config.toml
n_layer = 10
n_head = 2
d_mlp = 256
norm = "layernorm"
norm_eps = 1e-05
positions = "learned"
tie_embeddings = true
init_std_down = 0.0965
warmup_steps = 200
doc_mask = true
steps = 3653
Each number is 128 + 24 x the weight over its row's rms, rounded and kept within 0 to 255. Layers, rows and columns count from 0. Numbers have three digits each. The size before them is the row's rms in percent of the matrix's.

# layer 4 MLP down, 64x256, rms 0.0963, rows 51-63, columns 128-255
102:139097129116114144152122109114119113114128087114114134116161135120156091127099165152176148091136164128150142145114129154146133118136126084132147202124152150079128141118108117128135128153104137158133135150145114074096093170051127151132144135113183124157136091140149110143101172139122140132079099149152150126139127116149098144137117142134103145115078119113101166126138117087131103143125
096:158127147111107105096102140108170174111127102149142131114156151141158106130120128112146125163065149100111109129112110112139127146132104128131113127113159103187085139149157160110060140078119106139140104112103088169102168140123197135119134102129149102126105185144183093122121078155104135138144132130152128097148108084109144160095146152122140147087102105098105136131140149105117154118147
109:095110109122143109133124115170102158126153123133133122129130133135124134153125122140084091109104108134149111082147107142135088154135105135063115114130105147141100106134135155120126105140150093154106143114142106119122144098144164160148104134085160132102095140163099099115096108112111163133119187165115124115111148107126116090132121099151102165110149135081134124132108112072163113159110
095:183121125124101115144108096096131111110162118115149157127119138137150137187125124106129130111082140141086106106136098112106123101145097143102132065135146129152106108127157104110136166126168128141173109158104126119071106138117156143142120120080148106106130173183122119141084058158168148122123091143149121115148129134117119116148123153133150147112136129104113125154144145074102166149174
088:142102108127134091111142148153114131128134133136145120154118098128112086123148149135155137118096135129099127101141169136095133168119140101116100153131119100135123098155103158184144146133140110140155136092132142193113129072140095126165151126082115139095184130121170135120180107097191138140130107116137123127143140093131116170132102108078123100165155210130129124103108132120084131125140
109:166141138139119135094158160144089131143149162070158129146155103128122144098123142166147115157150159168167094144093109135165172122148133108114133138142092153141119095118131126125118124121127139120117117079099176109159145097150117115070139146147138137126169147063121141116109088126140089167161126120103118108120147135099128102107162159117103086135131139110121123105135146114090097134133
101:148096150121090103116112110142151145137132111099118117095116120147147130143067108127143136145161140087121142126151082145138134118151095094164105100115120135090162102155195119125121152111169145134124088124134106120149168118126104135173173128095145130122118142135147140113114150117076087137165119106090109120097112074137074118115123140054069142125085155142098127137108152093134111113144
108:094136110143128102127134102112128171145122120106131106139118146150130123109096120129117159162114104128135117136143102121162162112134134146132145091145118112155125156138127133174114047137097129147096101117108154143141154132114161155107120154107118105163126145110112132129118155143094073111146142061154096113112153100144143120122155146141128116141135136135124144107158109114107127123100
097:105090128100138114104126147127130120119100111089102118154092107160158076138154109105112121132121107145111160136121137162150139142128117136097106128100099137132142104121132104109135147127124111149124151133147108142138134128148118137133116131051115092137108127128141095113133209094130118066137100103118163120137143134117152115118126081121134158141093082129108154113132136124162083145088
109:141119144144144083157130100125136106142121111130126128132105104118115129127118146108133104121155169105147123127145180133121142097144111108125135133100090150127096108144131134129125103134078114121153110152139121137144123103126081136129089137215084152143116132125151096167163078107138139108110138206126094156142143154077102108128128123104161178135135136129181114126115106127139150113168
095:168092100085165131138147136138114098096145145154112153111141128125123110123143102130157185103163141111116150171114121108125137123126112124181107125111134109095162121141129158111086128130092099151128095156136106085120085149134167144164099096128105154097106132100097134146113142098101147132119082158141159143104109170111102138139086154174104145114115125104116136142142114122133139109140
108:124168158120128158109087130111151132077153153128113126118172132148118120090137167116103107154128169096117065135114134093097167118129110100123122132157105121138112130136146101157107090096138144119102140131128101103105077131155113144162153128155136113144132144210130131159130127127106137133133145176129145143147142156121105091129119119086107118126110116154117113119134143121083148125123
100:167080119115145122157151089111121142130133153118111188151097114102149127144122140140144173106137090166123146139098108101165120136135140132159106153115155120133128143168118140132109147142081121155133130112138125114151181135096138121124123121105152131129102106103134111127118134074050140123152149077170176100127116108151117113096095129124113139103144158131150147129093163143126108134122